Weights of a small transformer language model.
Size: width 384, vocabulary 8192, 35.2M parameters.
Architecture: RMSNorm before each block, rotary positions, no biases in attention or MLP, untied embeddings, normalized queries and keys, capped logits.
Training: a variant of SOAP for these matrices, 350M tokens, 5338 steps.
Each number is 200 + 20 x the weight over its row's rms, rounded and kept within 0 to 999. Layers, rows and columns count from 0. The size before them is the row's rms in percent of the matrix's.

# down: layer 10 MLP down (transposed), 1536x384, rms 0.146, rows 1266-1283, columns 192-383
# up: layer 10 MLP up, 1536x384, rms 0.146, rows 1267-1284, columns 192-383
down1266,091,195,197,191,189,212,226,246,198,169,194,226,211,210,194,192,183,188,185,207,194,216,226,202,197,191,221,217,192,216,191,214,240,206,216,193,197,193,175,206,205,183,197,201,189,180,220,222,222,202,212,176,216,177,214,222,185,181,221,224,207,186,196,198,172,197,223,245,204,210,188,173,204,183,197,179,197,176,209,209,179,225,184,215,211,171,166,163,195,216,187,237,189,167,214,208,183,200,187,176,187,203,219,193,216,208,213,155,207,223,206,228,198,205,233,200,193,216,169,166,183,199,227,163,212,183,221,184,158,197,159,197,210,197,191,208,165,186,177,203,209,200,226,203,214,169,186,192,209,206,151,230,176,228,191,188,173,165,192,190,175,185,229,185,214,234,180,213,221,216,195,200,232,213,218,213,192,189,184,219,223,206,240,224,160,218,226,196,155,224,202,171,222
up1267,099,182,156,222,180,221,199,179,188,196,190,156,189,188,221,205,202,182,212,198,196,218,175,167,169,197,229,210,228,198,196,177,171,173,164,232,192,221,168,191,209,203,224,196,212,212,199,244,210,212,213,220,170,223,186,160,177,196,207,164,225,213,196,211,180,204,183,175,226,194,235,223,178,165,203,183,213,197,189,210,200,230,204,171,220,185,174,168,214,240,201,191,197,190,210,208,201,182,235,179,211,173,207,219,196,204,187,173,205,197,176,152,230,182,190,245,208,187,236,210,203,221,192,206,178,201,210,193,203,172,196,166,217,195,207,216,188,217,186,216,182,205,181,184,225,208,210,241,187,209,178,207,211,207,175,157,196,204,240,232,199,197,202,181,227,213,254,227,213,200,203,223,227,194,218,177,209,222,178,205,235,181,215,194,199,193,199,201,221,201,220,205,226
down1267,102,182,218,190,195,203,205,184,191,209,213,198,201,174,161,208,224,231,203,199,194,186,186,227,210,203,180,171,243,182,185,208,173,196,197,184,173,189,152,194,205,191,210,203,209,218,221,231,187,167,195,212,205,207,240,211,216,180,192,192,205,198,211,171,241,203,181,176,222,189,204,191,225,167,188,157,221,206,183,181,213,189,201,175,188,205,238,189,210,185,182,166,183,203,202,214,198,173,207,170,158,203,208,191,171,212,201,194,201,188,180,200,177,195,260,172,202,185,203,203,201,225,189,193,235,182,204,196,213,183,189,174,195,196,194,198,191,205,160,189,169,196,186,192,208,161,193,207,227,211,198,184,191,212,207,211,155,214,206,200,213,221,193,206,176,167,183,214,209,210,238,179,198,186,176,203,198,224,212,191,211,209,182,196,216,198,189,212,184,195,212,215,224
up1268,088,188,201,216,208,193,210,212,202,168,206,220,199,191,164,223,230,214,187,169,197,197,210,195,206,178,205,198,232,170,211,209,182,176,199,228,191,205,194,180,201,205,196,214,196,222,187,187,196,252,209,186,194,163,203,214,215,216,168,229,201,163,229,201,198,164,187,198,193,217,171,214,195,214,210,189,182,212,223,191,208,234,197,228,183,186,250,185,200,217,236,194,199,184,209,191,198,195,222,203,188,174,219,212,209,193,196,192,161,197,238,200,171,205,191,236,179,196,200,194,195,192,180,167,246,196,221,215,228,204,208,173,220,191,211,174,198,242,181,182,211,192,204,198,188,189,239,185,226,217,200,184,245,225,202,191,175,215,183,231,209,220,161,183,204,192,178,175,232,164,216,236,194,165,211,224,181,174,227,212,181,218,242,212,202,203,221,167,201,204,200,171,200
down1268,095,214,225,172,208,196,187,212,197,174,188,210,173,187,245,169,209,238,193,198,217,247,183,211,184,195,189,186,216,209,189,195,219,201,262,205,210,213,217,196,154,187,211,183,219,222,212,216,169,212,213,165,213,196,218,229,174,212,174,236,199,211,160,216,195,228,186,220,194,232,225,201,165,204,187,194,195,214,199,196,157,243,184,208,220,203,210,164,209,178,205,206,191,182,206,212,223,217,193,224,206,190,202,182,215,205,171,194,184,184,170,203,193,188,235,205,219,226,194,201,169,195,221,173,214,173,175,181,226,203,189,218,233,190,227,172,203,201,197,211,191,168,216,193,212,168,171,208,169,202,209,204,212,204,191,170,165,225,157,218,223,234,210,181,201,208,177,206,205,188,217,222,216,179,183,190,172,189,208,179,220,192,220,194,173,204,158,193,190,238,195,203,193
up1269,109,175,207,203,207,212,224,218,186,220,196,167,187,179,228,195,196,230,167,211,202,191,191,209,155,199,218,194,192,178,190,205,194,209,217,190,221,185,218,192,211,216,202,201,213,178,199,205,168,195,223,205,190,175,220,196,177,227,193,213,237,192,162,214,201,200,182,194,174,215,171,223,188,160,188,229,199,195,197,200,186,204,188,169,177,214,231,211,194,151,197,170,150,193,198,182,185,180,200,222,223,202,187,173,187,223,200,227,196,220,191,178,185,191,205,232,170,178,202,171,208,189,205,221,198,166,224,196,200,190,249,182,165,171,218,203,173,221,182,232,204,220,160,228,211,168,261,200,229,190,202,216,186,191,180,216,200,177,213,206,226,227,220,222,183,184,193,177,210,223,215,190,171,220,187,198,187,226,208,216,180,225,189,226,196,183,181,226,177,194,181,210,190
down1269,106,191,196,194,211,201,233,238,186,195,224,201,215,164,226,175,171,195,233,170,180,210,207,193,171,174,175,198,199,202,237,167,177,208,217,221,176,159,184,189,201,198,178,156,207,216,185,182,199,235,215,192,186,169,186,206,224,199,174,197,198,212,208,190,181,211,192,196,201,193,185,232,224,209,233,205,190,190,272,218,184,192,200,215,177,185,210,171,229,215,214,189,201,189,187,229,217,167,185,213,192,194,206,197,192,205,207,202,223,188,223,231,197,226,216,266,224,178,176,212,203,209,209,188,199,234,196,209,217,211,174,210,208,173,214,213,186,201,206,225,224,190,193,234,200,154,276,170,205,174,183,224,194,225,232,194,148,179,182,205,223,198,197,202,209,191,196,185,187,198,228,204,191,197,209,202,223,205,196,201,203,176,170,217,239,181,209,205,192,225,207,211,174
up1270,085,197,204,157,209,207,177,199,244,196,187,222,179,227,166,176,201,191,215,202,193,185,212,198,210,171,205,178,169,193,196,224,242,176,209,194,218,227,210,204,201,168,187,222,211,220,214,213,215,194,151,178,184,187,235,188,193,180,234,207,234,188,186,187,196,189,149,191,184,169,233,167,178,210,193,207,202,201,195,205,155,185,187,173,203,206,185,223,228,203,220,204,191,178,218,212,203,167,213,206,221,195,178,195,177,199,206,172,197,222,208,200,178,207,216,194,181,162,232,221,217,198,193,196,209,171,218,174,235,190,194,221,204,172,198,219,212,214,210,213,229,225,187,195,197,218,170,190,170,186,179,234,210,234,221,244,192,215,202,205,176,238,168,202,208,206,202,231,191,207,211,179,216,252,192,190,219,194,188,204,222,202,199,175,198,190,253,185,183,203,184,187,212
down1270,087,194,185,209,200,191,204,186,186,208,173,214,200,198,238,241,210,186,246,196,200,206,216,173,204,190,210,172,193,222,167,230,214,192,217,210,213,185,191,192,99,227,214,212,199,201,203,159,184,229,238,206,206,192,217,178,191,199,241,224,231,202,170,218,216,235,187,170,193,180,205,157,202,163,204,222,166,235,187,205,198,212,207,208,188,201,228,179,190,211,178,163,203,192,229,192,182,223,231,190,217,213,206,187,162,186,221,160,210,226,165,196,237,205,235,216,228,186,203,179,203,214,231,180,222,211,213,230,190,193,181,168,193,200,196,189,212,191,196,226,220,197,223,189,176,207,175,176,197,225,229,204,217,190,221,227,216,190,198,205,182,211,195,200,196,220,170,210,222,196,198,186,226,200,216,211,232,198,188,225,198,187,199,193,168,209,205,186,167,232,209,172,214
up1271,086,204,161,200,220,189,181,179,180,194,198,219,196,193,213,171,238,183,211,220,205,182,228,207,230,195,219,215,193,211,192,221,209,194,185,217,189,184,192,200,204,189,190,183,214,157,199,212,212,224,207,214,213,257,207,204,212,211,178,215,148,189,232,187,186,200,227,184,200,205,200,209,200,201,161,199,218,174,208,201,230,196,238,218,175,195,236,205,227,208,206,204,147,211,205,197,206,213,186,191,230,200,250,175,224,199,182,214,174,213,210,176,187,198,216,186,190,172,184,215,200,198,199,227,195,223,212,196,230,155,157,221,184,201,206,184,172,196,198,187,188,231,274,212,192,211,216,195,186,186,205,216,206,185,181,201,212,218,213,160,205,170,209,199,181,185,225,197,201,219,189,236,222,196,220,189,223,199,222,226,198,216,188,157,217,206,196,227,194,241,214,219,222
down1271,097,197,215,228,191,188,208,191,181,214,198,189,188,208,220,200,198,186,198,212,220,183,221,171,205,203,206,213,196,197,171,193,215,200,217,228,206,196,209,266,144,191,188,208,189,184,199,204,196,198,185,176,198,223,194,198,223,200,217,185,190,198,176,191,156,217,180,187,193,237,211,208,234,177,210,195,178,203,220,202,175,181,226,196,225,193,204,214,194,218,160,210,176,209,200,199,215,201,208,171,219,198,190,207,205,203,194,209,189,210,218,214,170,211,244,206,192,177,199,207,176,218,185,194,212,219,161,204,225,165,212,219,207,200,209,190,245,240,179,182,180,238,180,209,199,184,182,215,175,184,188,187,184,180,179,212,204,217,225,202,181,215,194,234,220,193,192,171,194,181,207,175,204,211,203,202,205,227,209,156,185,233,215,200,216,224,239,181,197,203,188,233,217
up1272,107,199,166,181,191,187,173,176,175,192,221,230,175,231,176,208,208,191,213,209,194,205,221,219,245,190,198,203,188,215,207,181,193,142,190,196,182,194,177,205,245,163,222,242,209,188,198,178,171,216,218,189,206,203,203,238,218,163,203,206,179,205,178,229,185,195,177,188,213,222,169,202,156,216,181,194,212,236,195,233,163,204,192,195,183,227,179,188,220,206,212,194,210,174,223,199,182,264,201,182,166,208,234,209,191,229,186,170,182,184,188,200,181,198,181,196,212,205,199,171,192,188,216,165,197,219,202,190,193,179,207,191,202,217,221,180,185,240,204,212,179,223,200,202,237,229,214,197,208,206,191,230,197,214,221,173,195,233,214,199,189,225,139,224,240,202,186,198,217,207,203,212,213,220,200,202,191,187,209,167,206,171,202,181,195,193,189,217,193,194,217,192,188
down1272,105,212,174,206,212,176,206,201,179,224,195,218,213,203,206,211,210,205,201,216,184,188,193,235,233,191,183,190,208,202,208,195,180,173,184,176,242,245,233,217,229,209,228,193,238,215,184,221,223,197,195,201,204,202,205,199,234,232,193,232,190,224,172,171,209,171,175,186,180,233,237,204,193,222,211,189,181,187,215,175,194,198,144,239,269,189,187,219,227,213,199,203,169,181,185,182,177,163,207,199,171,198,186,178,216,210,186,206,205,192,200,205,208,245,183,196,199,230,190,214,230,204,214,217,196,186,212,170,192,192,190,197,181,236,204,183,199,216,195,198,172,201,238,203,179,196,212,195,219,190,180,209,193,182,219,174,216,200,201,229,252,202,195,171,199,218,186,208,187,168,203,183,202,206,156,187,187,205,220,217,190,215,188,147,172,185,201,218,226,192,202,185,221
up1273,095,191,207,184,182,247,155,162,215,213,177,222,215,182,219,225,195,205,180,193,207,171,211,200,189,202,188,157,162,197,183,204,217,190,186,186,165,187,201,196,190,174,194,166,195,200,177,193,203,202,196,189,220,190,177,213,206,187,199,185,196,248,203,180,171,191,187,217,227,228,212,199,205,219,206,226,200,198,194,217,237,190,238,217,233,198,196,192,191,222,176,186,226,221,195,175,198,205,183,208,193,196,200,212,210,210,192,205,210,166,229,167,175,201,222,190,196,179,222,177,198,222,285,233,186,185,247,167,173,207,211,153,173,197,199,208,224,216,208,216,197,186,174,175,193,174,238,159,220,178,210,193,184,174,202,179,181,206,196,182,201,176,175,193,200,210,249,208,176,197,202,160,207,215,199,190,202,191,177,204,230,191,224,208,190,191,207,182,222,204,225,214,228
down1273,096,195,164,174,193,214,185,169,213,214,234,250,194,186,200,221,229,203,213,211,178,186,235,213,214,205,147,221,202,201,177,196,210,208,229,199,194,215,167,174,152,222,180,181,190,192,212,234,213,201,215,278,228,167,198,202,205,184,192,197,203,211,218,221,202,187,194,193,204,207,186,183,189,217,168,150,147,199,210,222,225,195,177,212,179,169,200,203,216,208,192,239,228,222,218,149,207,191,184,212,229,221,201,203,167,189,200,201,205,191,190,214,211,188,186,183,203,211,222,181,180,166,211,219,207,186,221,191,215,223,212,174,188,207,194,183,195,208,215,231,205,187,229,173,203,200,171,163,201,224,205,193,203,192,204,198,180,213,221,190,205,218,195,213,170,204,199,205,206,202,206,220,232,188,239,159,175,187,205,172,230,185,192,212,190,195,203,164,212,206,213,150,263
up1274,102,220,202,166,191,232,161,149,202,173,199,181,180,187,188,250,177,210,192,215,228,151,209,224,157,162,210,189,252,189,208,185,156,201,194,230,211,232,194,205,198,186,181,197,185,181,188,196,213,173,176,214,206,208,217,171,200,182,179,208,197,181,199,247,213,202,183,214,179,183,248,190,177,192,197,200,220,228,200,179,236,170,178,166,176,192,212,206,220,202,208,210,213,226,194,158,208,196,208,220,208,176,198,210,222,179,220,179,176,202,199,196,246,222,209,194,218,211,213,173,206,182,213,186,211,172,194,201,202,193,210,213,190,180,197,212,219,190,181,183,201,215,236,165,178,229,202,205,215,179,206,209,219,204,223,185,192,197,164,214,202,197,187,163,190,214,230,214,198,197,163,212,220,176,216,237,208,199,160,207,214,169,211,204,217,199,158,195,203,189,184,207,205
down1274,101,217,158,199,209,185,181,181,251,236,217,185,188,194,212,191,186,232,211,170,214,182,227,221,219,196,196,191,213,193,225,192,231,169,208,203,199,214,187,196,192,178,171,212,198,205,219,223,251,222,200,215,222,176,203,183,195,223,205,208,217,207,186,240,196,191,221,211,204,194,197,190,209,209,226,179,225,185,224,191,203,185,235,178,217,183,222,219,158,219,212,200,213,214,151,199,186,221,203,212,212,241,216,215,172,210,202,216,174,216,232,220,198,216,184,169,190,212,214,188,200,223,204,205,242,208,205,174,218,214,221,211,210,211,191,204,177,200,214,245,202,215,197,222,194,164,186,161,192,186,210,161,224,223,210,219,242,202,237,192,209,208,225,199,223,184,201,199,203,194,222,205,204,163,207,202,202,161,205,169,213,176,189,183,201,203,184,159,185,233,205,192,199
up1275,120,182,151,199,231,192,222,230,204,184,204,213,221,203,168,209,212,214,178,202,187,222,210,214,181,215,155,227,175,170,188,176,170,190,210,190,213,229,195,215,193,192,179,207,219,183,194,202,191,190,235,223,185,201,177,180,174,182,182,223,234,183,173,212,142,195,227,171,210,207,193,219,200,192,228,212,215,209,170,179,206,189,222,194,189,190,234,201,207,236,209,196,190,204,189,221,188,203,194,209,172,225,183,202,212,192,202,207,216,184,203,204,242,151,210,147,200,204,174,215,183,206,152,183,182,204,192,218,170,189,232,175,166,206,223,190,171,213,237,187,196,218,210,183,223,187,186,172,252,211,183,229,177,197,189,178,188,169,170,195,201,175,232,223,252,204,188,196,227,213,221,182,215,201,148,189,177,219,197,215,219,222,195,202,203,176,216,222,214,177,150,221,213
down1275,112,202,185,219,199,186,226,192,242,232,242,200,220,200,201,187,179,196,177,210,196,206,181,159,204,195,184,166,247,212,223,147,190,171,216,213,251,214,199,199,238,255,182,202,197,199,187,197,186,207,205,207,189,171,185,152,176,192,177,238,201,173,198,140,206,187,194,195,192,202,187,226,181,202,169,211,172,192,188,207,169,226,202,191,238,191,223,212,179,202,210,194,208,172,204,208,178,185,184,211,217,177,181,227,211,194,215,190,173,210,201,184,193,177,201,230,195,189,203,165,217,178,222,214,201,205,184,188,175,196,215,197,190,191,213,199,217,202,190,226,209,222,221,207,225,184,201,217,255,195,174,169,182,187,182,214,187,225,195,199,225,188,209,205,196,208,173,197,198,234,231,211,180,177,191,197,190,194,220,209,210,232,180,209,215,183,215,177,199,248,187,197,213
up1276,103,202,201,193,169,233,225,200,132,182,196,198,222,177,244,175,217,198,196,214,206,184,251,154,204,195,208,221,224,199,188,212,196,158,206,179,204,197,202,159,209,208,165,183,214,207,201,190,238,241,166,183,189,222,233,190,200,198,182,192,202,165,210,187,196,175,232,216,203,176,219,199,195,218,209,189,191,202,184,154,203,223,191,193,176,194,193,217,200,205,200,202,180,223,219,181,213,174,181,209,202,226,180,197,210,206,213,199,183,202,184,183,197,192,210,208,184,187,208,215,185,189,203,171,192,215,187,205,199,204,207,182,211,212,208,213,186,192,249,154,246,200,213,215,173,219,241,210,211,224,198,219,191,201,210,207,157,202,188,219,210,180,217,177,191,219,203,214,230,188,170,189,194,218,192,191,188,196,214,230,212,202,225,199,181,203,198,202,160,166,197,201,185
down1276,107,177,200,195,213,208,228,186,179,209,199,186,202,170,207,174,193,215,201,181,182,191,223,222,206,207,185,217,214,185,231,242,190,180,193,208,186,175,175,251,248,179,198,225,173,242,198,179,203,156,220,199,208,208,178,171,212,207,210,212,188,177,226,164,202,203,192,202,208,222,187,180,172,183,196,168,193,171,233,216,198,197,170,203,205,223,178,213,196,206,222,181,215,186,208,196,208,185,181,240,184,210,185,166,224,174,191,189,159,204,184,193,222,193,200,195,201,200,179,175,205,214,180,217,200,208,188,206,209,228,193,165,193,188,209,208,200,227,217,196,213,203,193,228,155,164,253,213,226,208,189,169,227,193,208,191,187,205,196,201,171,167,194,181,187,196,187,231,214,186,224,172,213,190,241,207,200,214,190,169,229,196,202,195,192,224,212,213,189,230,195,223,187
up1277,107,228,228,205,213,175,224,159,205,206,238,179,202,197,203,212,195,213,191,208,215,201,201,234,213,200,208,209,183,192,201,197,195,183,214,167,212,217,184,205,196,185,211,230,213,226,173,187,228,175,187,202,220,180,166,206,178,206,210,195,196,204,236,215,220,231,179,222,210,217,196,226,165,194,190,215,203,174,191,185,192,195,195,176,206,187,183,186,169,253,216,254,233,207,261,248,215,189,239,169,188,208,167,259,191,169,214,189,181,202,218,193,187,196,194,220,215,153,208,175,213,196,236,256,196,201,179,189,233,171,217,195,210,226,224,216,203,180,221,211,211,189,172,196,178,205,228,237,216,186,215,164,188,209,195,192,212,205,195,194,191,210,197,199,223,209,178,188,222,209,210,232,190,225,226,224,242,203,194,216,214,237,192,227,206,238,193,166,233,208,181,188,231
down1277,103,202,199,174,211,205,171,171,221,184,180,190,194,239,213,190,214,198,189,168,225,177,217,172,194,210,185,211,178,253,233,187,191,199,181,228,216,175,216,162,183,165,166,214,166,204,200,185,227,224,229,170,219,190,149,224,215,215,187,211,177,187,196,204,216,206,214,190,195,224,213,240,165,241,178,181,214,224,186,180,200,179,195,198,212,205,198,224,199,256,179,191,209,175,211,213,202,222,222,190,205,214,217,182,193,193,206,185,186,215,186,187,184,216,204,224,229,224,168,210,181,211,192,234,201,221,215,220,218,204,155,207,209,214,203,213,199,218,207,206,217,197,208,220,183,225,216,210,173,173,220,223,204,191,152,222,222,207,189,237,216,186,199,184,184,199,192,205,218,247,229,199,179,190,196,206,218,219,197,183,208,198,191,187,211,237,206,194,215,212,224,192,216
up1278,052,212,168,198,171,208,222,269,201,190,175,190,204,197,196,223,230,248,200,179,170,225,209,219,155,210,191,216,165,205,228,202,179,191,215,194,250,190,200,207,209,211,207,198,212,232,177,201,199,211,216,200,185,212,206,226,211,202,205,204,181,233,221,210,222,205,189,176,192,201,232,216,229,195,198,232,192,206,217,184,226,201,174,181,210,190,197,205,208,218,192,177,188,179,205,177,209,228,179,213,233,195,224,205,191,196,197,201,202,180,171,210,200,185,217,237,226,197,202,197,231,206,238,166,168,178,196,186,195,224,175,214,202,204,197,238,197,173,196,247,218,193,199,197,202,182,195,205,208,179,219,190,193,181,189,184,211,186,224,221,192,222,207,183,210,170,222,180,184,184,220,200,203,184,239,240,170,193,147,183,187,200,168,188,224,189,226,203,201,165,183,187,206
down1278,050,232,222,226,200,230,225,222,209,221,185,176,197,159,233,210,200,236,187,230,183,187,202,225,205,193,184,191,190,221,224,186,210,171,218,233,207,218,207,234,175,187,209,193,176,234,215,193,244,186,223,181,197,219,193,181,203,214,214,193,185,234,214,161,179,188,216,202,207,204,127,185,177,215,194,233,220,246,207,177,197,216,214,211,213,184,217,213,236,175,194,219,223,238,192,229,181,187,212,217,192,191,206,180,210,191,186,174,201,216,158,164,181,196,188,226,188,182,223,189,188,246,246,213,217,210,189,179,196,214,193,165,187,169,198,201,179,203,198,212,176,166,209,221,214,179,211,233,218,232,214,198,181,218,214,163,204,184,188,186,184,196,233,223,197,166,259,199,195,199,225,206,224,184,181,187,214,166,185,226,211,235,168,226,190,198,176,212,213,182,199,184,242
up1279,100,182,191,227,186,196,157,219,179,205,180,190,232,194,173,217,175,184,192,217,243,209,216,196,207,192,223,191,207,198,207,201,172,233,199,193,195,221,184,234,183,199,171,218,217,210,200,219,185,227,216,232,198,238,183,166,240,201,216,201,186,168,169,207,232,213,192,177,216,194,199,207,190,241,215,259,186,218,194,164,172,139,225,202,227,198,209,206,187,199,211,215,203,176,207,200,188,210,189,209,200,175,225,221,199,208,203,189,204,154,181,210,220,172,186,220,162,211,199,178,240,209,154,205,193,181,211,197,200,198,170,204,199,166,191,198,211,193,225,247,203,221,191,199,232,184,226,236,238,191,215,170,176,232,193,231,187,205,208,176,194,201,168,221,209,190,177,164,240,196,222,136,205,199,234,236,195,214,186,179,181,213,204,205,206,211,194,221,206,176,218,206,185
down1279,101,232,206,240,216,196,188,236,213,203,199,194,197,206,186,160,182,185,215,216,197,202,192,205,187,176,216,195,216,200,190,218,224,180,195,194,189,194,234,218,164,188,224,190,205,220,171,194,162,184,222,219,183,235,195,203,190,211,195,164,168,222,203,251,179,201,213,212,201,199,236,185,191,186,193,173,158,188,176,197,225,185,195,178,207,203,217,219,195,200,166,187,184,212,165,165,184,204,217,202,169,177,197,213,196,233,214,189,206,150,177,185,147,197,208,167,219,223,177,189,226,238,223,184,205,203,190,213,181,216,169,179,224,189,188,227,192,173,205,198,239,190,183,199,197,202,210,228,203,201,173,194,188,189,208,196,182,181,194,169,198,221,204,173,180,183,207,192,212,201,216,193,213,226,193,189,199,213,214,203,203,234,203,206,195,186,191,214,195,234,193,192,177
up1280,099,176,212,209,192,192,179,200,220,204,244,171,195,185,168,177,196,217,201,220,218,193,217,223,170,181,184,194,215,218,194,215,199,165,212,182,236,207,201,176,187,225,194,195,189,240,201,173,184,183,207,212,177,196,147,212,231,186,194,217,182,211,218,209,210,208,199,209,180,207,181,175,221,233,174,183,181,200,182,218,197,183,191,225,204,201,210,172,203,212,238,204,191,188,186,242,244,164,216,159,224,201,199,209,155,182,172,208,221,220,153,207,192,184,167,213,214,189,178,215,184,186,215,235,202,226,198,176,211,220,190,170,173,180,200,205,206,212,218,231,212,192,227,240,213,212,192,184,201,204,191,207,229,214,182,207,203,186,197,209,216,177,201,202,182,207,213,209,183,218,152,208,162,208,197,190,159,236,192,195,234,191,212,206,233,201,221,202,211,202,226,174,219
down1280,099,224,202,213,210,222,198,216,257,199,229,185,188,213,203,158,184,248,207,221,187,234,217,213,179,198,233,192,229,189,217,204,213,217,169,165,238,167,182,244,183,217,211,194,230,176,168,194,203,244,212,205,193,196,179,214,213,198,201,241,166,201,197,192,193,199,162,184,196,232,165,213,218,195,201,198,193,173,211,213,196,189,181,192,193,181,179,206,177,182,191,215,200,198,174,183,184,174,179,235,199,231,224,204,209,194,195,176,173,191,179,221,208,162,198,195,198,172,198,191,203,187,168,208,216,195,219,199,211,180,211,212,209,192,209,189,240,207,188,212,204,173,205,189,180,218,175,201,216,158,163,187,181,206,207,219,215,218,176,213,184,221,207,190,196,208,203,226,200,211,221,186,192,197,219,203,182,203,183,201,190,223,197,181,214,196,219,208,204,205,184,188,206
up1281,109,186,184,194,147,208,217,228,196,181,212,200,202,186,171,198,215,214,181,220,214,196,214,187,220,179,208,151,229,213,191,210,211,179,209,231,203,177,229,198,215,195,185,188,181,194,166,188,170,223,180,189,188,171,159,173,225,194,186,221,178,204,193,200,201,175,202,220,186,201,215,218,192,166,183,224,196,194,191,206,219,200,168,174,209,217,213,244,227,216,204,239,212,217,197,213,211,239,221,176,216,190,186,173,193,163,198,218,178,189,204,197,190,205,215,206,222,199,189,177,194,196,171,197,179,206,211,213,194,183,207,208,219,196,231,223,186,213,182,196,251,197,206,210,238,185,208,192,209,173,194,207,195,198,226,187,209,186,200,213,230,220,175,189,215,160,226,220,225,223,203,216,205,218,213,238,206,191,189,180,174,197,165,215,220,234,208,191,209,179,179,169,191
down1281,110,169,225,246,200,188,196,211,182,187,187,202,230,213,184,183,192,184,190,202,209,191,214,180,209,223,205,195,200,183,201,183,208,203,204,207,213,193,214,175,234,206,194,174,192,200,172,152,189,226,164,174,178,180,206,197,200,228,180,225,192,226,209,240,210,220,222,221,227,177,179,176,207,163,159,226,184,218,224,134,227,213,205,201,218,219,188,216,179,191,183,198,231,158,200,219,166,258,182,190,157,200,183,217,203,188,219,198,197,193,221,192,208,206,229,167,182,195,182,204,199,178,194,217,172,212,184,210,195,215,204,185,216,219,203,257,182,214,199,220,203,171,188,191,193,185,213,217,194,197,219,215,193,184,215,187,192,184,197,212,189,202,191,214,157,160,214,195,207,187,178,230,187,225,204,176,226,156,202,175,198,217,209,192,211,192,217,191,217,223,220,178,201
up1282,013,242,187,223,172,221,200,194,199,237,215,199,205,197,222,187,194,207,222,176,214,195,161,212,203,174,133,208,221,192,199,138,178,199,225,169,186,219,163,200,219,182,185,236,235,190,194,180,215,228,203,217,202,204,212,228,228,208,190,205,202,191,188,236,166,190,210,190,212,208,180,201,183,216,212,178,211,229,201,199,194,232,190,182,216,219,214,172,190,168,189,190,197,213,208,218,216,167,214,208,207,196,180,189,214,205,161,188,180,200,213,168,212,214,192,222,239,195,216,181,191,253,214,195,190,204,237,190,200,221,206,178,191,226,178,184,185,196,199,207,207,212,253,189,210,203,208,195,212,197,233,210,187,217,199,222,248,229,240,187,231,173,208,192,228,218,205,193,189,217,201,203,178,190,161,200,173,210,175,201,182,216,169,192,217,200,179,194,189,238,200,205,190
down1282,011,170,248,216,208,193,181,180,186,212,198,170,198,185,191,209,222,154,199,232,199,230,197,194,202,190,229,163,176,213,213,211,221,187,201,206,234,187,193,224,244,186,212,198,216,205,189,190,190,184,197,216,195,179,194,209,210,179,189,204,194,191,200,181,193,178,199,221,199,202,218,207,197,228,190,197,179,169,196,203,169,185,202,197,211,203,188,202,193,166,211,212,189,201,196,208,214,206,198,188,223,215,195,199,166,200,222,205,205,190,188,183,188,168,217,219,224,183,159,227,180,200,222,202,177,208,202,179,183,210,208,219,211,158,176,212,181,183,210,201,203,201,204,202,200,194,181,220,195,194,201,201,201,207,188,177,199,211,181,212,172,209,194,182,197,189,188,213,203,210,216,215,238,212,221,214,189,183,192,145,198,208,190,135,162,181,202,171,178,238,218,254,235
up1283,099,184,204,193,161,205,202,174,220,203,197,185,175,198,167,224,204,235,202,209,165,167,191,184,200,220,188,199,202,220,228,204,205,181,165,206,177,195,204,202,209,193,205,203,193,164,211,185,173,212,208,205,203,197,199,234,215,213,189,209,189,193,188,213,198,199,212,205,209,209,167,192,270,166,183,217,183,226,181,208,194,182,205,184,204,213,204,191,200,178,180,201,212,207,183,204,203,207,210,203,192,228,207,206,204,197,227,190,216,198,167,212,231,220,178,199,207,228,227,217,190,203,164,209,174,233,206,185,221,198,215,201,199,223,162,213,211,223,210,185,214,209,201,181,216,182,182,180,162,185,200,194,184,198,205,213,223,144,199,204,187,199,242,171,184,159,173,212,226,199,159,179,175,197,209,195,188,166,161,236,195,208,187,202,233,198,204,183,189,198,212,192,190
down1283,102,223,206,195,198,161,234,163,185,184,183,195,191,191,209,182,198,229,194,248,185,213,203,204,212,262,198,223,177,208,193,179,201,164,191,203,217,205,196,186,204,230,248,192,222,209,159,216,185,185,176,214,214,216,208,217,185,189,178,208,195,174,183,210,190,194,238,193,191,191,183,205,234,221,194,195,148,240,188,202,192,222,179,180,216,205,186,203,177,244,197,190,216,221,200,211,222,197,213,179,218,232,223,190,166,221,186,183,189,175,162,245,218,224,185,211,223,220,206,208,182,202,206,177,213,203,179,201,194,184,194,166,201,208,181,202,174,184,206,197,210,199,205,194,187,191,209,253,238,224,199,191,197,168,203,240,238,170,200,224,210,207,241,214,211,198,193,194,217,221,182,211,178,209,223,190,166,194,199,193,236,246,187,235,216,171,155,177,208,195,204,204,190
up1284,114,200,179,221,185,207,201,194,173,187,230,169,206,189,219,219,221,211,199,192,221,199,266,206,197,150,197,164,209,198,226,193,220,212,193,189,190,190,154,210,193,163,156,210,214,218,201,206,217,177,170,191,205,179,221,213,226,191,214,224,197,188,184,192,192,220,212,216,237,168,181,223,180,202,223,224,201,185,208,225,178,198,200,162,212,211,214,193,193,195,192,192,179,203,214,180,168,195,200,160,213,217,206,197,159,180,182,225,225,244,215,210,202,198,213,182,213,224,183,191,209,178,187,161,208,178,222,192,186,210,198,177,159,156,213,221,216,203,194,212,182,210,221,188,196,218,222,206,208,222,196,224,180,185,197,210,208,176,217,213,203,208,215,225,199,183,215,158,200,208,215,191,141,225,219,181,199,215,191,202,260,194,158,213,212,215,182,239,180,184,174,219,202